config.yaml
parallel_block: true
warmup_steps: 103
schedule: "wsd"
dataset: "wikipedia_en"
Each number is 500 + 25 x the weight over its row's rms, rounded and kept within 0 to 999. Layers, rows and columns count from 0. Numbers have three digits each. The size before them is the row's rms in percent of the matrix's.

# v: layer 10 attention value, 320x320, rms 0.141, rows 19-63, columns 128-191
# o: layer 10 attention output (transposed), 320x320, rms 0.12, rows 19-63, columns 128-191
# q: layer 10 attention query, 320x320, rms 0.126, rows 32-86, columns 128-191
# k: layer 10 attention key, 320x320, rms 0.129, rows 32-86, columns 128-191
v19 078:483532494489517479529493553487472472522479492516527521467519524488483470487474533522476497539477513511514512487495472498522495494491499481499557509512502521534481531544473499501498487519479502
o19 111:486518478499503441481480496540477482550512484501482482481486498545539506531541491504492499480477511531466541519489522478544514518513493453502463481496497478519504495491504511467519487506543515
v20 091:508537518499499508522522511517494525515512476499488515498469491495523479501489506431483500475497481508498437516508506476519501502493499506492517456487507522489513482525504533471533505478475495
o20 117:493491524465501492479533476492559492553513512488504493515463548519476554527491480516483532489488507468537545502506520472466467509506462482468493478490507480480482519489505488577514523496504513
v21 088:503519458563491502483478483451517505480518519532431466499494479489514516505497502483517533483486505496473486523510477492474502493529514493473499489482461466513486539510471466541517477512520507
o21 118:498493491456508532498490429531531449542532494550548513493508470542532482499474508517506508490547505462487482485470483497518478501496475465495512505489521502484452482520468491517477512491501509
v22 084:516527505496490475522501502505477492474470477479519514538517480492508513524514507472516469473530482531468471482522496498522521485471457485532522474498496512495484543529482495468472488511495478
o22 119:522562512474498490466492484486527479554497478514483449479469508554512506487512499525474498475474518487531487479489502518532464490506477509469512509527472528473511514492504499482484521513512527
v23 072:517502481481537472478484471503508471462488536484471518467501471537491540471546532486521491447480481513459489527462522486483542499481469474487515532493508564476514500517493478476487473502483529
o23 127:486472474530513492511519470473513500479509487505493545542462509520502496540516467489542566520507447476489508538491553533482502507498531455471532503514509459478528478485457493565519469522476490
v24 082:504512451486517510478521479545481501461471495505526470489518546472510464545482483457519515480494446534479459532529496478532440512495507534503505508478470452487496517477495509521540511476526486
o24 121:509490517484542450481544479490511493502507508483520519525485464483515488482574470538459460535497500526529521506497509476512533484486506506474498500468542512526455500489479457491497509523532538
v25 079:475499554488507523523477543443490517514469504513493513501516450483489476467524468513479464520519524488494506475506491459444502478506513494526471518475523454488515502463510523515478512508504463
o25 124:487516512500506533438508479556494495504524478485485458487509509452527517518497520556488493532513519452527525545510535518558514501534491512488504480512506519510488512474519537466481522490472561
v26 075:495507486503493533479509468492484483499523480491493489466527514541515574475468468490473503526508486508508519536529444474521486468515467459521478524482535486481483503518507510500517461499464484
o26 120:504501454527522437524532516482516443499466455462499515493518466490485483489519519492487558467499529519511491486504511478519502468491520483509470444497471508505493504462504512567557504545505535
v27 085:503468458481498480427539502507511468526497455477527508458507493536509500504500507504508524564487488492526551521510508492508459477478559541490443490463503521492519526532515459493514481500534509
o27 124:539489492503513499490512480505524523485507494543494486516531493492503533503498438508513501505516494473487483465486495464498533449584480509510517483508503502493481463504512514541519513489487507
v28 084:508513527492521538476502490519453556516517506511506468440498478512472450507497494502508444576540524522511550487514553512504506458489498460458467469487473504495488517507527498525565530487480468
o28 128:502507503505484474476536454480490522487458515504464524527524528475522464450458557464507473523477486461513485523498520465488527499495494505497529528512557515487469501488475508506470512494534505
v29 095:520555544516480511478564485536491483507517499516495511479457470523492483452511504455528479496563515536471520515553508465508498483505525483522492483483552527477506504536471496473427535494498485
o29 124:529491482497473521491477480474497497493510496536491508473508504523466505498534489493522532508440466450497481502485498533479477534467508460466511496487479471499516485487462472506515499482488480
v30 087:541524496453464503521501506501524519485527508442487529514477503542514465510487506499519514476471481496489478506497493502544499556505506487478487504487519514528513515525524520497481507485504501
o30 114:492519484521504473490532543518479502542460498532505521490506499500542514506473528473511499523559471517480511526509514457525494474506453531474511473505551544488506472484497499531449550533495524
v31 079:481530476504518504509472488501485521523493513500533484473482510447476445542496470493484528526526485526533527494499507470525499510473530518461501506431485493456487479511497528483502509530482520
o31 116:533528517491500511468458531491488495469483475504492457488549532503463495497482497503506521497479482458493503512477507522493528541478520518483482460535509478497498483467495516525508512469491539
q32 051:489480522471496498541471525483475483505493520486504489515463498509446512514526507528490504525499480545509535515475531516495470472508539493466471516508453434493455510511509512484502469491487459
k32 043:453503490511521500477512459510517444511499486479480525494498503546457541508514499554527500460505528499484495528470526482511500492491476543446511483510506539461505460526475509463545480467511528
q33 049:493491486537522510476502482519483525492457507515523491493527476540501505527453503493524506494537509487478495489519502489509493525496461485522496486481530498529555459476484477496504516491462532
k33 040:585557485496454514516488481473513504476529498495483489504539510438502530480523479479496507512501483471477499492555488509498498486505523504566519484544481536509467497497526469522486499461532476
q34 075:512517519482507509432523550543479515461497468529516487497514497502515495477503515499491514515492481530487485528522522525472514537467501494481465479523520519458451478522512506489529511478497503
k34 060:483479512456487492496502483487511506504400496500494464483480547526483517444483524499490493497499504498513506490478505495509502526514500462495518508487495531502469467474530445528458453519487523
q35 073:486520507503538496466473546545512490524549456501492502529492514476477504516506505495509513541497519547505486501506521505494508471531508493469489517516486485519461522518478489512524522544472505
k35 065:502478490459510496486510459523489489480479485472511502507462493553474512483500520536485508523503502473485460477495519505519515490494567519493504460509478461478501490519527497491511454522512479
q36 098:493518485476504506471519539530502518507474475506525467469533493484544475513493492486513518523507500520499475542507493489486449514447510482465523483571511570461454484527512508486498519495488521
k36 070:476522470494500476490529486481462492492482527490494507473502535497521467487472545492532480514470473523471519480490471473484461488517504517468507483509466556470444490494514500524506501506508505
q37 069:506537483551514533537490468554460504498492497509495496491509492494515485479532492448501509519523524494490533483493445480507470494520480493535485471482519533509532521540526506493481503488532486
k37 082:541498511497507544478509530515514488508556471490509504491496487534498509535509476495502451477495472527508537520494476514481518506483522541525489520534478466480493522537489549492499529471505534
q38 104:500512473519519539512500496489511538522481484467443473496540503492561480470515505530566469501513491450508449482506500486492477570476438518546486533458513497521545487501475508483473524465469552
k38 089:505475493524518557491478511522480514513492487486469502508524546494511472454473509504523459474530504467501464486532484515512489555486486525500486528471500483502511521467519528503462523520507552
q39 100:511498501514452481526527487495511499459478467494498509493492483469494532518464501504541467521512482463471485510462505473518480555479496464520501491500519569516518486483501493518493520544474492
k39 087:534486460458478431497512498479548445504506533468482506524491522476508524491544488474527482490499501453471486507474433483503476519504487510520507478499506540488483496510497510495507433503497495
q40 112:492476516488549472537547499503457446549551476485484527505490503518454483508477504500455458469495494525506531451478506543499503471529518508429444516486505472456490505508487509450514466496497471
k40 092:482546467517518520489508483521505478524494493539489466525495508485526504520503503485512491488473490473489474473459466536517461551512527521524468482527505443524477488469507534517506476511512520
q41 095:530523492479495480492474503535507492480463519509465496505570497492530482524513484470463468489512452457485475474524486493465451530481487504530497485528499521550539473506506491477479527506505484
k41 095:499542515516510442496512549495538466514510542547481532510557489490479500526466525502454476494498520445479457509482525499510486528509495475509515498516504505583518505507479490453473481529521512
q42 093:538482491483499495506498494502488458453519441528498500479498508476492471541501470501517492513533505503471503484471470497563512482480491489539447483532521544541493482487505524479478534544529540
k42 095:501482501518520480556507502496496478467503450556508477510502494468504494518513477507495524550513467560464506506441476508517513449480479484539428502497508538506561487471473500449478542477524525
q43 095:515493511491499526505521516494529478502518528493435462496549519493498524488550490518546493496496452535507533517510499478482508512507522480470479497497543446496514528491513487509432510491511497
k43 086:533512499502504516504485476514504514488591508462512527488525480470510509475551542520474474518504483540485529484506491481507505508495485527512467529448562502490504511494579533487520499508503524
q44 093:491485559514505464471516504481487469508487452504468525547488480469540505492479535521484551432505506498484494516496488461464492518491500510528459496514482491523530506552488468482513530532528471
k44 102:525484501450461488507497524496506487543481506512497480503505500494499495472471514548438507520495527478547517558488535484482486480472515468481504469500439489497501500524522505489483518540530495
q45 093:487506526502498434493497495475474517490473525471510445492471495549504480492526499442502497501497494490505465499462490462438518501509495533532485457534531484545483504516521496512488528499461485
k45 086:465498544512516456458498484506495492545465469482509491461478502519520497500548509485521497535490456482526495491481500467494530525512520507525493422510483445481468482484515533479461504477463478
q46 097:539496447459470506510490514508502471500542482498506521521505518441498476484552498569540492515520507496485540500420500519486519493506527476450551503493475423496469530503492486485475510524491499
k46 088:501524473485467497522540516481497507513520459511482512522503490445533508530495509549487471490516490485506477516469518557493538493536504464523515523508494508482536554507439513470461475547513488
q47 085:517485544466480502504493494476527537482458455533475467467493502521546511529511493546525534434486468535541538508501418522531506476520508492526486524489493476450580547518455506471458522527491519
k47 097:484525545508518469524544484497498498478504492512525481505497489503517505464512536474486517444505476515517510473468487520530551480539505477475461507496551491501469508509471555485508528449496460
q48 105:518449530518545479547534490501497518462507522521520480492508552470501472484506493479479462501463487563452517496500468487544479545510524522496445481527497495525495507487470478478485523520492508
k48 110:505466523497539471528530511518514503456526492511522489486502535479520467456495496481505495494473496563470505512493491492530491537521513523505460497514486484543502485493502486486486538489535498
q49 106:504490458529507519472559471485504523479523562533570441512448450494532466526479521453514488509503488452491501555487488489468535472484508496511508470469554534512495527540537507551487509492521491
k49 107:517499487489501508490537473480480518502527553539565465508424468490513451503491502472495475524510512464501482552508490472477554477467475500508501483478534557529491520505539510551481499485490496
q50 108:485468497496501505507454488506503524511523519537474562516470516506487476474513536501504519500492458477548466528474501494548496518521489501520498505490501487484515507507477458532443535544519511
k50 114:479544515489502498503465471514488514503520537514512528495474506505484491508499494514469505527489445492513451524507536505584467525492511494493518499473490487517502495495517473518493520549500501
q51 104:505515529508463468511507507528483468497515479518527519469483484473478491495542486492544521480540542486466521462452551476513507498475475515487508508464504509512459484538502515490534484490553511
k51 112:496512488503509482502507500506500456474486500513543502490497477445481487485519497468545500446539548492473538477455535469499515516457489496495515492491513476479458497534482500485542459505518517
q52 101:452511510516500487521481501477451494511493508467467491510510498538511548504464507471503475494520508547518544497457478556537511473497555480575515541485527509524549515475487497485565541536512491
k52 104:470501467557486468526484504443464505517508494478495527493484484520481526484516528482504491510488509534480535494457478534539518486519504496556537543490524552541513505468505506489531523495522522
q53 100:496511491515516502483500507487484490460471494562494427505452495498502551454496495528510510550507472536524521483502493512472553503486497510473511470534535526515489465484525469520522520510516489
k53 108:498492463512518496513494497513503515450465499546502423488450503497513542441511480512480515517508474539513540485499485512474525522478478510470501494508531492500484484489528464528521511491519521
q54 101:527474569510504518446504498479473485482463523525497505494533481460523477507509565538552574494522528540529553494487478472462526485524495536489513536503508510487512505508490499502538477481458466
k54 094:517504571499513492513536520497498478489477544494522533485530468463505460520498563463531580513491529515503563459477496482481486510509474522446523545492489532488495480528493492517534472469466469
q55 100:520506477522489466457541522502469471502539542501499492500498524512457474483525457485522511491515486469527460534465474548543492506534533476495517538476515503477464487491518490510519492470456481
k55 101:488495488486472492450525532487462494499525535483467483527515506508466495495525474493536506487522467495506454559482459529534517501547530466500528523489533489466503517480492481511492504471463497
q56 098:475466519497516515514500496515511466531509436481494520500494516513506499471516539521461488485514486531469448513462500503462497443482498531530468531465486468491494495497538545489486447507484495
k56 097:472457484532553522504504474512470485493470438482474515469485518530496498458512486539486460475487487529436460514428538488508506457502477521496480518465503463488506496480545532494467468521487505
q57 100:506502539470551535492451519507480526452505500456526476488468501497516508477531510493564503501478478491499506514466524468482523497490468526480455492496472549523545454478458518501512516509442495
k57 104:501509520463564524497454505487469535445480529480520439491466527488499506506559517498528509498484460476500514534487519463480486481515465538471448478490497514491528457496459534507544524513461506
q58 099:522479494557475442514464524508509533511520453501496521513493505497487542501498510522453436524483431482496518480524528450488515502530498474470490479486465556514530482501479495478440461558497499
k58 107:542499513562500444508473539496496526498532438484527536504468504521508518488520494536468428539501462462489528492520530490476496481514496474501488494478475559481512488471508512486492453535506498
q59 104:470520539520552567511454489473506479483531484500534516493503479522499502495494499470480520523496476480494494489518479494533520511503488487532496521492491476499523482518451490488524471524529497
k59 108:459469528518554580505480489492471477483522488515498515491503472512498515485486528471474515512509469473493476486527477529519521502517479488550500523501498448484501481511447495474497482529541498
q60 095:505468503514504459528511506515487518501480513472493461486507558526498490512516515486501487509513494518522528492508519502497482496513496493513467496495509536478463504476517473510485493511511495
k60 113:501484503505516471524508494480471507509472509485506444506522538553511496531503508511519465512485459521540536471533515523503506481532491527468480507480516512473468504474517479543469497522512483
q61 102:548535487466536532518498477498492517514485521473511507495500492496561512532488514527539493495518496478501536463518544506518497492531464524510466528485492495488511484497488522483485465529502461
k61 109:553496506474512541525507476525473522507477492471516489488500516511539509537481503531540510498517504474483519476508528539508517525531443506518502550461507503459516496504493505485470464525488480
q62 098:482469476467462472519481508495531522518494492509458520496513486469474510458512535474476497501490518522497537501452514528520484508492514471502495466458534494503498497520494446500498503519481493
k62 108:477459471461475473509472477515539509535500507510464503503502491503472529484496519490472500499480527522498532513462513528533501505508559485524508479493528491513508527504511464524502521502461512
q63 106:534521525489488475490572480541450552514471494519516461504463473496482495486471467538463449512506496483541481459519486515488499470483498478536478498484480484520517475508504519513516485523494483
k63 110:534521541494474500514543495536451572523501519513484498489465481505490489492479469530496451513490518489540449458501494501491530476480485484525496527479468479526503481507506505515513505504508492
v32 092:535506531512517562476516474539477475504445493480459503484473485516476521520516527508497537462531525539473469533518494534463509490511542516487444510452530531464498465537518463488477480508513490
o32 087:515473508513496482522486532495500460492527481471464489502422489488452503448482451493504489504532519468540488503507488492481482500508470524540504486519532511510455492465482472502523470529510484
v33 100:449512506510492484537520476496482482496476508489511545527445446497499515510525511504526528450475464491515478510514478463484470489505507486474470464475507520486525494507495530535539455457483502
o33 104:521465475489498519493488478499466526523516536486499495502516535511502507471508530488492500490510447527442531484453476485540482498466507507498502519513515542529478537532485509490462528533502519
v34 092:574466503507525498513485536506516541523489506509511460454488512497540516540477519533498515487461545505537511476465468475454533508545443450455521581501521513524497509510485485504500501488509497
o34 093:519472537472516524493515508539538507484498489518486517512533497469516512523487532462462485529480487462521495492476543492538491496494519486501547457452425487499507518491535518500518511476498491
v35 095:459486474475486526500516491542519502498538557511499507521516503534544508502490490502511494537519528454478520467547532514485467497511489504469502514514520493522485528493479520529498512503484474
o35 097:526486538505452467512442529496511508430520425504538484476518509500483527496539498537463493514526464511507496506482549484507484514551476533519493497462434500498479486518550499545470488501505512
v36 095:449476485468491483482536506484526472541523451516527494485527522504537475553509462481504518538511543452557528507497462486464477499519493560474492513535475485493493536503469458503501496526475502
o36 103:504518470514512485495461522458451519485471513471533478498458496526530503485521524475540460480522493491513514446483468503558511494470477467538469480473499483494479460488551535515497563506486462
v37 110:520504509472483465513524479536485504512471475465522493515502495463446513506448481520485508499502460531503498519519496472494493458499484515524483509487503502478521477463509538463518512512496502
o37 089:509473499479516525527496496497525491475511532504487506548491500512494473534514517488532458463501465463546539512494515527474486470506512516494494530508517515507526530535517498563466484510556459
v38 095:494526505526524533539513524540479499481492535502499462487477492513493530496522510500520537498491500539526494500547529489504511528462512509521503508497477511491564530504489500488465485487538486
o38 088:468498488439460474507501506490515475490518508506495530515542500515514456481504492489501484511493484505508511503510498443514518515526486498486500481531528486512471505504516493513523481535489492
v39 104:512485492516482482522498501487519457521474502505498489462531517524502485495520443516471508523540490518492499493537458527523467495529503500545497516521503490492538536532427497459493509473473498
o39 090:463487505499498490507510491545461559492484493470501519506512532483439486520471504500521515473494454533472494557467518475494489508481506543522492493471513489550475501510532514470438459518520502
v40 098:488487515453480482486509470518489521547536497477499534544497484528534504493521542482503494503532535513512501503514485498489517485561520485479469441494558530497486512489522530523553503473489491
o40 093:517502456508519495476467544502502499507477519484529473478521495465499493477482485511483482481507500480503503506482452511511511495464475490512542526501492470489511504502549483533493487507541529
v41 103:536475476487495495518497497509484462511491480510513518483514559525452510514464479465502519513537518504516537528547537503513455523513508495509520505482491497495476480508465489507479485465469485
o41 093:475484498527512534505512533441520505535480495489475464489489469515522492514512553512527487495495492472545513501466447489493528464467526505557507515499476497493507540507505521471458556479489504
v42 097:465533550526498523500511530540494509490498516492525464504493572507489503535467508469546533506523475506569512509520533517482530501513474481539497483475492474479492449461521468449470478527498473
o42 089:537533469473477489523476501502482509455486507491478493499509472481514539504542509525493469489508525502448493484492499505517503475538526523506480482497505536568533523494510477513511541490539481
v43 096:466495493478508509494518483507492533490509506493517478479525499431480509493503470481482480471550542480495503509505484485478565454546511515501475498500456523488490507473517475527567482496465517
o43 094:532507497543530504507471494472483546502460538502510515542455493520498482518497515521524539507456491520515532505425471464514458499457468465495498506513499458498502480518512497489458479492516471
v44 098:467506504523481483518458487492477489494479541482503557505475465488498509457510513495547514479521499510551478533478528488494490474514533478484489502479530509541512493505536506535541444524515523
o44 088:478464499452540465492525472510486533514491458479464475460512528521508496567504534495482500483463531522512523525515540523559515516456447452466560483452473505445492512489484484518492508466489477
v45 103:492542528513440550520532464497503517502521492504506515535480489524490516453529441480448498489534464475462498473542488499542504472505499481534498490474497475507498506508442530496499489442491512
o45 093:483484478535540421494504525476487478482530515528520503509525511534508528536461482455544499499500512512529470520471528519433521502532503557491517533488488462533521481522496499498524526510504443
v46 091:526533520515511526528488466506530504463443541481465501482491504471477575511530476483488521473509457506499450479469543492504514486491500482520523521512512509474489495487515525485476526507487477
o46 098:496465501516511503513511514523486502536547467494492502486510531509458496482504477504496514525525459517502497502499495492448545500497496549418471516509573524503498526533501540522511495458480525
v47 098:547483501468489492465518544522490516526553522450500506449495511513542540534497469514473488463524536459528539491449501498495518476501482521479487498507511508505509464511504503502528472515470525
o47 096:470506483531518493450466429494520479489510514499539460512522531474515478460526497502470533515454500538500505482501526503540490538473493477537486464515494461531478537502506535499498511451489454
v48 099:526500510499464506483506495475503535494499488515518515471491473497477478497475520488495459504487554494517485457502522478485535485477458484474539497528447516471466482485492473516496487479485512
o48 093:561485506508507510496498504506533529506527480484504488540463507505491544503511430508463509517524497493472482519493518477529494481545475510472518489509515494527511508550527475510513456504471492
v49 088:496500477459492470510491526497519497507496442502475519540520457482479471514474522510514487429468511481510498442430523548480480482492514483517508500520522469511528503523535507515524494478534483
o49 090:471457466485500544494485476484489485526483516492499519495495485458489533475510505495463534511524489482448517499491495496530494491532519529511517499516484528561471464495490563475490482495507485
v50 094:468468527487499496513482493509483513482511489460517532504511517490498516516540515544487485489497527510504494487463472547505467460511547508514505488495516509459512510475470513453517510465503516
o50 098:531479536480507503477533500482473447507509465523469460497458486494497507517532512468473527510480560478484490518512492495496494517550475501534425450463495516550541446519512533480480483484496488
v51 094:461475511496478544568506499532501515505485487507495471479465498494544465498482490523506499467498476500503529481475505497481486485448512505458470510500439526512516500514508501490502524502544480
o51 094:541489491505531466504502533504510549456505498521527519502513477473474495507533492479527481471492472510510511486511514526522497533557517525478501506535506486519492504513545560488472486507510530
v52 088:490484502494497494455474500483471528457501490489499506547496516532465518487488463481528524554494547533504498523516494486477509500495475493528487489495488551485478503458494479478508503522533478
o52 093:427509509465505476521503502527522486501488494496515498527511535481528526503516463504488473515525499467442549516537501452487497514520479537484477476501482470479487509537525501493490517425487530
v53 088:483530465513493498500502506507509481479464520463484469510550474468492486481542510486515521489576470510459516530510502512527541487509529509516452525466481499518502527517490505507459500493545549
o53 087:514468536496506492531472489522493515532510446554510487532505566484490490499462459500479498493477491503498511517507539508496497502536524489508513482500542529502513464486479497438521489469489493
v54 092:491475493506499448439513498522522550527495539527522486526525466505515459547510495521545555492529538510521524519504549484509511529495493514460481499530436501506514537513517494507526523508504532
o54 093:553514517494503495492474514486480525486481484521472506467509479490478499468503519481499479526487499517535489455462488473494493494500460505523526457502510468504499444481495474470457503464502472
v55 088:500546532485502538459507516510488524528496484499467499511426482472503505494521496467534478532485511538486480521523499494462495475469501539445481500468484518496474493521530482479500510518476490
o55 092:563427480517472488486517492491512515503465524469514495471517501521486497516475478554525525520532538527507488469493517461484472494524524507519509559492496519484469492515478501509466497514511527
v56 101:509516519494497522532517482514493552515491440475495469484512483490497442482486485493482486551521501476530551492465570529446466504534514474467499500515491528529489508500548513523471516505494545
o56 089:511559510476488519508452496468519506486498471497511510523496509464547522515492480506537495521503542498486466488492470474523520432445478551500471484471494486458524465502492481489544493485514470
v57 094:498486445450463510518482508502511470518513496538512483471492506468534454493485453536479468509473505443486516506538504524526475479531499482497490457484448479545509525476497489505500504529510477
o57 098:563471522525499481467474521530507539475483515486481549524506519506467501526552510549524483497504525495487489481480458477535532500517478499521487485536486480487529509484530490512552484491523507
v58 091:458525532491504492485473478480500497499535463465580524465499466514487529495521480476513439489467461511476507435503457517439519478504535450504508500519474477501523506512518513504466454510455503
o58 083:477478491512505507491553478500514517529505478487508461520505515457515508532499508534481497483467491521509466515517505507513478482542504550518502503512506460504503504478521524502507502456532431
v59 101:519493522494526534510470506497485505450538520540542475473524490543486509500483488477521487481524492522497494478530522521520482486497526518507504526499530497507491503530514479455523503490479515
o59 104:469485528476497497466516492497488487499481457470483513534502563481510518514532454492504486478521512478489530504523481467514522467492475523530521501486487528527531504485479520493518546479514462
v60 106:462493508494512506546523475508470466455498524484483511502503468498462540465498513494517506480502489493477493483528488477510563474446490492512488474484481520497544467542525532488483436517490544
o60 094:522548519505491524497528541459483517496495510523570501512484492514529505531504494515454505457526480486519472513477525508471500532484468526458454482491525520498504543468484488483533509479517531
v61 116:522495470497506503454494501489505477545529457497524503471521501532491517512519488492506497517494535494502558489478465486524471497518523475474518479527474460544462478492480475552503508489506499
o61 100:544524481534517487556431487487461522483485567527511488504483489495520473489486483503493513502479530507505494524511459483503527500507483495556494530554484488494528524520517512485507503463525504
v62 090:534478500430493485508467493515479497520520523494483505464489478479541526482498473568474491492457559516535499540493494497465460501533495508515505491459534487494475519481551499553492490504529507
o62 089:500514463452484506507539509472487533514453473517480494491521492504498511512446518544498491527475482457469516470528510505486516524537479459521505533480494532523499474471493475451504557499513499
v63 094:551461526473500477475502535511511473519478502499515519525490480532484503454494499531454482515502479427520502477485486477484431467465490479479541477506463457505499511474512531537496510541486517
o63 096:488555513521538494508475480445515529486511514500498530474515533530570492519519526535540547511513507482512511472521520509533494495503523467494496514489513491531450485508500443507459537495490516
q64 038:541518464526479542482460473510502525491474515481507482486517494477526480502516479484508513499517502464508476473519482487473489533468439504549514487476499560490533502516494477502500525489493519
k64 021:525446506490498496467479514489502485504525505532473464467493501460521505518504464499530475484519494512513472479547523485497506470485543516569544512489489501554479466478501532517530503518470513
q65 031:461497542480526458517528518494504452515516489493513503521471501504479512497512532497484486500483500533509515525492514533520512468533547501455487525517476441497441487496514521479519489503513467
k65 021:483547488581492487531486514508484532468463532492581494553509528523501523519489481481480509533511513509509530509506506527475504534472477510528496535478522491487471534495459505475486510451518510
q66 051:534524447510483544511484484506471540479448501486519490464540503489522482527526473504490514500521479491478508477519483458519462546483454527559519484483541551491529492525497482522503510487466524
k66 026:508470497515493490442469552514507510516485476536512484536496532499495476513525468525548503493450480476474497540433516489478508477506473469472505512455449477523530539475456484463518521496476514
q67 061:541517468516469541500478470521501538480475522491500482480538505489510483502504485491512506489519490487482490472501479454503491540462434510559514478472524561501526509520498496520493518499485523
k67 030:474553527527492480493507517516505497485484520504530521455490523486541511473501511476522507507471493524515496537517514507503477486480526499538425521504518484526506506454461484504474511465480489
q68 061:527532505500510503496517492498502524485469531511530464504513519470516495499474486521518488536513560489487472512521487519464500518502443512516507501505475519518500457473468528525479491501476506
k68 056:522543500469525531487515478460536491531502519517479453508487512527482495521503493480538497478466497491528525485529471501499508509538486577526501520503485490526520506490498490531523489530471472
q69 055:511435501542496510440488511502441500514494466512476534525508510458487493456561506537499516549535497516520493522481502527479520516522505471478465489462521505504515486476482506468475519508466537
k69 050:535523526494495472511514516493524498517523451491441504496485517528506495517512500483489474496504500523491499526504482496517526471525496541510487483518495494486484471517489489483479510471507479
q70 077:476429493503483553453506457505457546443487530530475482495507507493510482490510518516525506461517477465516504509493472476441537527491493499509541500486520489484489469521518477522465535513456513
k70 068:478528441513481525483474547527484513485492475527542495490493528489505467506529504501490482520489486522502516519474493509510478498534468506525508511488473514581497499500533494506479470512509528
q71 082:521513454504486566505485521529548537484468517506492502499562505484494496501522501497529484497485493487495486530518494476483465489459448516549506519487534539513531507495502479493490510476484545
k71 064:501509528515506505446509468532500522478542562514472574523513508528488498511526532504530502480483505481487476483515515471481507492479467497484486534516530548487484516504543493485500487477485525
q72 100:514499465513476521467482475537534530510443491519481502472552503479533501507540506484558530491499498471476487480496493487492471527457434510545500496488518497505541498508467484495506549455478538
k72 062:514490486512495466515475493550544497539512525496464479458528544484516509471512472525501480503471481534505480519524551524507474490477476496533502514499511501503499516481483524504477548505484548
q73 097:544515477516476574489486463494480552490475509510525466485525501491550484493487482509546528527540485464535488490496479483511515541472439497564530503468521530500551483534474514531493537503494510
k73 058:515553496480473523493511488471485532490525500477546486491491502491507514491457499438513473496567516481505538490484511544519540531530501474447511494455499569495534480517436536512545503492509451
q74 070:463516443546522513517487488484494473501528503482469509466511502562470511497508502475483495520539484492485515487545487504528493504465496479506497526505503533530498494491496481488530526477554546
k74 068:492478462544501518529480498454517476509518522488506531486525487510461500500493511541426479526501531509494512516488487502488482498462518465545493537547539511558515540495471484516483519520525515
q75 076:512516466529499502489534501506465509467433528520518456483511500448545541537474447527530537527511485478494528523510436521518507504476526503544536494530511516483516506478512488522500542511491528
k75 070:467519494500515498456504500503439472466517508482471480478489506505542528496484527549506516496476510549492499520541465501548498505508520478531501490499506495536481519491499512515483522534528509
q76 071:538497491499453486521513497507522501503477468493497521526485536508520470512536482505485466509513548461462506509510476509516457513455535510529496495482524447545479512479545524484466537526478500
k76 067:505481511499481469528511501488541498497485537473485535540472506542511497504462502491485465473495530529455449436498517483513499498479541511535491454490471470498483516547475497504458474493484493
q77 068:504453512507487473492539484506485487515514480549522533556482490547457473505498521499481500459471494537514528519471488558528475481535556492502480493492480496473460522511512523474507479488535483
k77 071:492520503483516483512513522468500508429505497504519522521469474472469504491538498463499495470519527500531509518450493489458530517528484492516495513499507557488465500499486508487535479497493471
q78 067:464458504527473515536551512498475483496471517474452432536481477517509569504471508497463493447526509557460510513536494449516520491473520532488506507536482524491502477532532509484493514500492495
k78 067:487490480516513458498501490503545508492451457513507490477481471493504517517526490495481499447469509511516534486517483446525545450493486481460498487517526526521457481539532526505529505472491493
q79 064:484525480548482465517537492466471502474465504496486450502472525465497516499519507472505473514540461475483491469505515507446495541515503451462509510475542485490504478489483480488477514483492508
k79 070:477543519570486473491475515491495462514516497455480504474487513473503495469536489468509458464528518489465472508509463478481530537529466495488510517505534519514499489440516503483522466485519499
q80 122:481494465499507488500546520501496482501476516493529535482502514453499489494509490506494448507505534470515480501455448514527515475504476497511521507543517453514497511508509506497496435451507519
k80 135:482494465512507493490552518507493484505470503496529538480511510458500493498500485501498438499509525466509476505455443508527515479505477496514518516534514455518512509502510513499494443457505517
q81 120:506492506478502512529486490527534518511499498465468500498491502529456524506481523502453460519537529462458543515461518496481494528519512521535504478496549491505482519509471495526529528523495437
k81 129:511491505483510516517487481526522522516502492473470492504497500518466523509483517504459464527537526466456539512463521491490497531513500518531506486496554490508482530506464493514523534520497433
q82 126:434515524492504481528467501480475469469509467465511489516485479515513506505495469468503535534490510471506574444476480509451481498523518459555487472516520521520499530518480527508499531494449512
k82 136:433509532489501478520460503478484462466516476468506494514485481513511504503489476464498543525500519473502573444476485515458480499528512469549484469517520522517498528526481529512501528503455513
q83 126:462535508454531502505513492507479497494520544480514488541529563539500549493521535470532559510501478510507500512507499518546459494531512545458534499479533511506526472556494465456483492508502497
k83 137:464536503460520497508513498509473501498514538477518488543533568537505548489523538473524571510499472508504499514500497516542458494513513542460531501476545511503533474553490469461484498505493500
q84 125:477495515489441525460546482522483502528481491562494486491492444484485521514480494469524533470516534468510498503502529495486525487475483490492483502519485481486519479511491506481503521500516521
k84 137:477502514499446525462555487522483499534487486554488478494492455487498528526480487471524537474517527468518501499500520490492519484473489490495486502523491479488520487509493518479512531500510520
q85 123:547476502520592551512475472492509492523544522506539527486505498485530531508502497479528468512443520472487452505462498525478513477469514534529465496483486488516487510480473508480490478467502519
k85 135:544468498527586543513476475494503496515534521504537523487499500484531523498502489487528465512449517468486453503456496522482507482471524536528472490490492480512492514477471510478490482467503513
q86 122:505486514486486476546565539477493490531462528496515480512494469448513478497516511466515509468515544510488509555488524465497517455515504515510552482507520495506499529509448475486523489479486472
k86 137:499491523474495471542566539474498490532467531495520484512495473449497473501517515474517508470511542504492505551485522466494514456522509512508557481502511492504491528513453468484522487487487468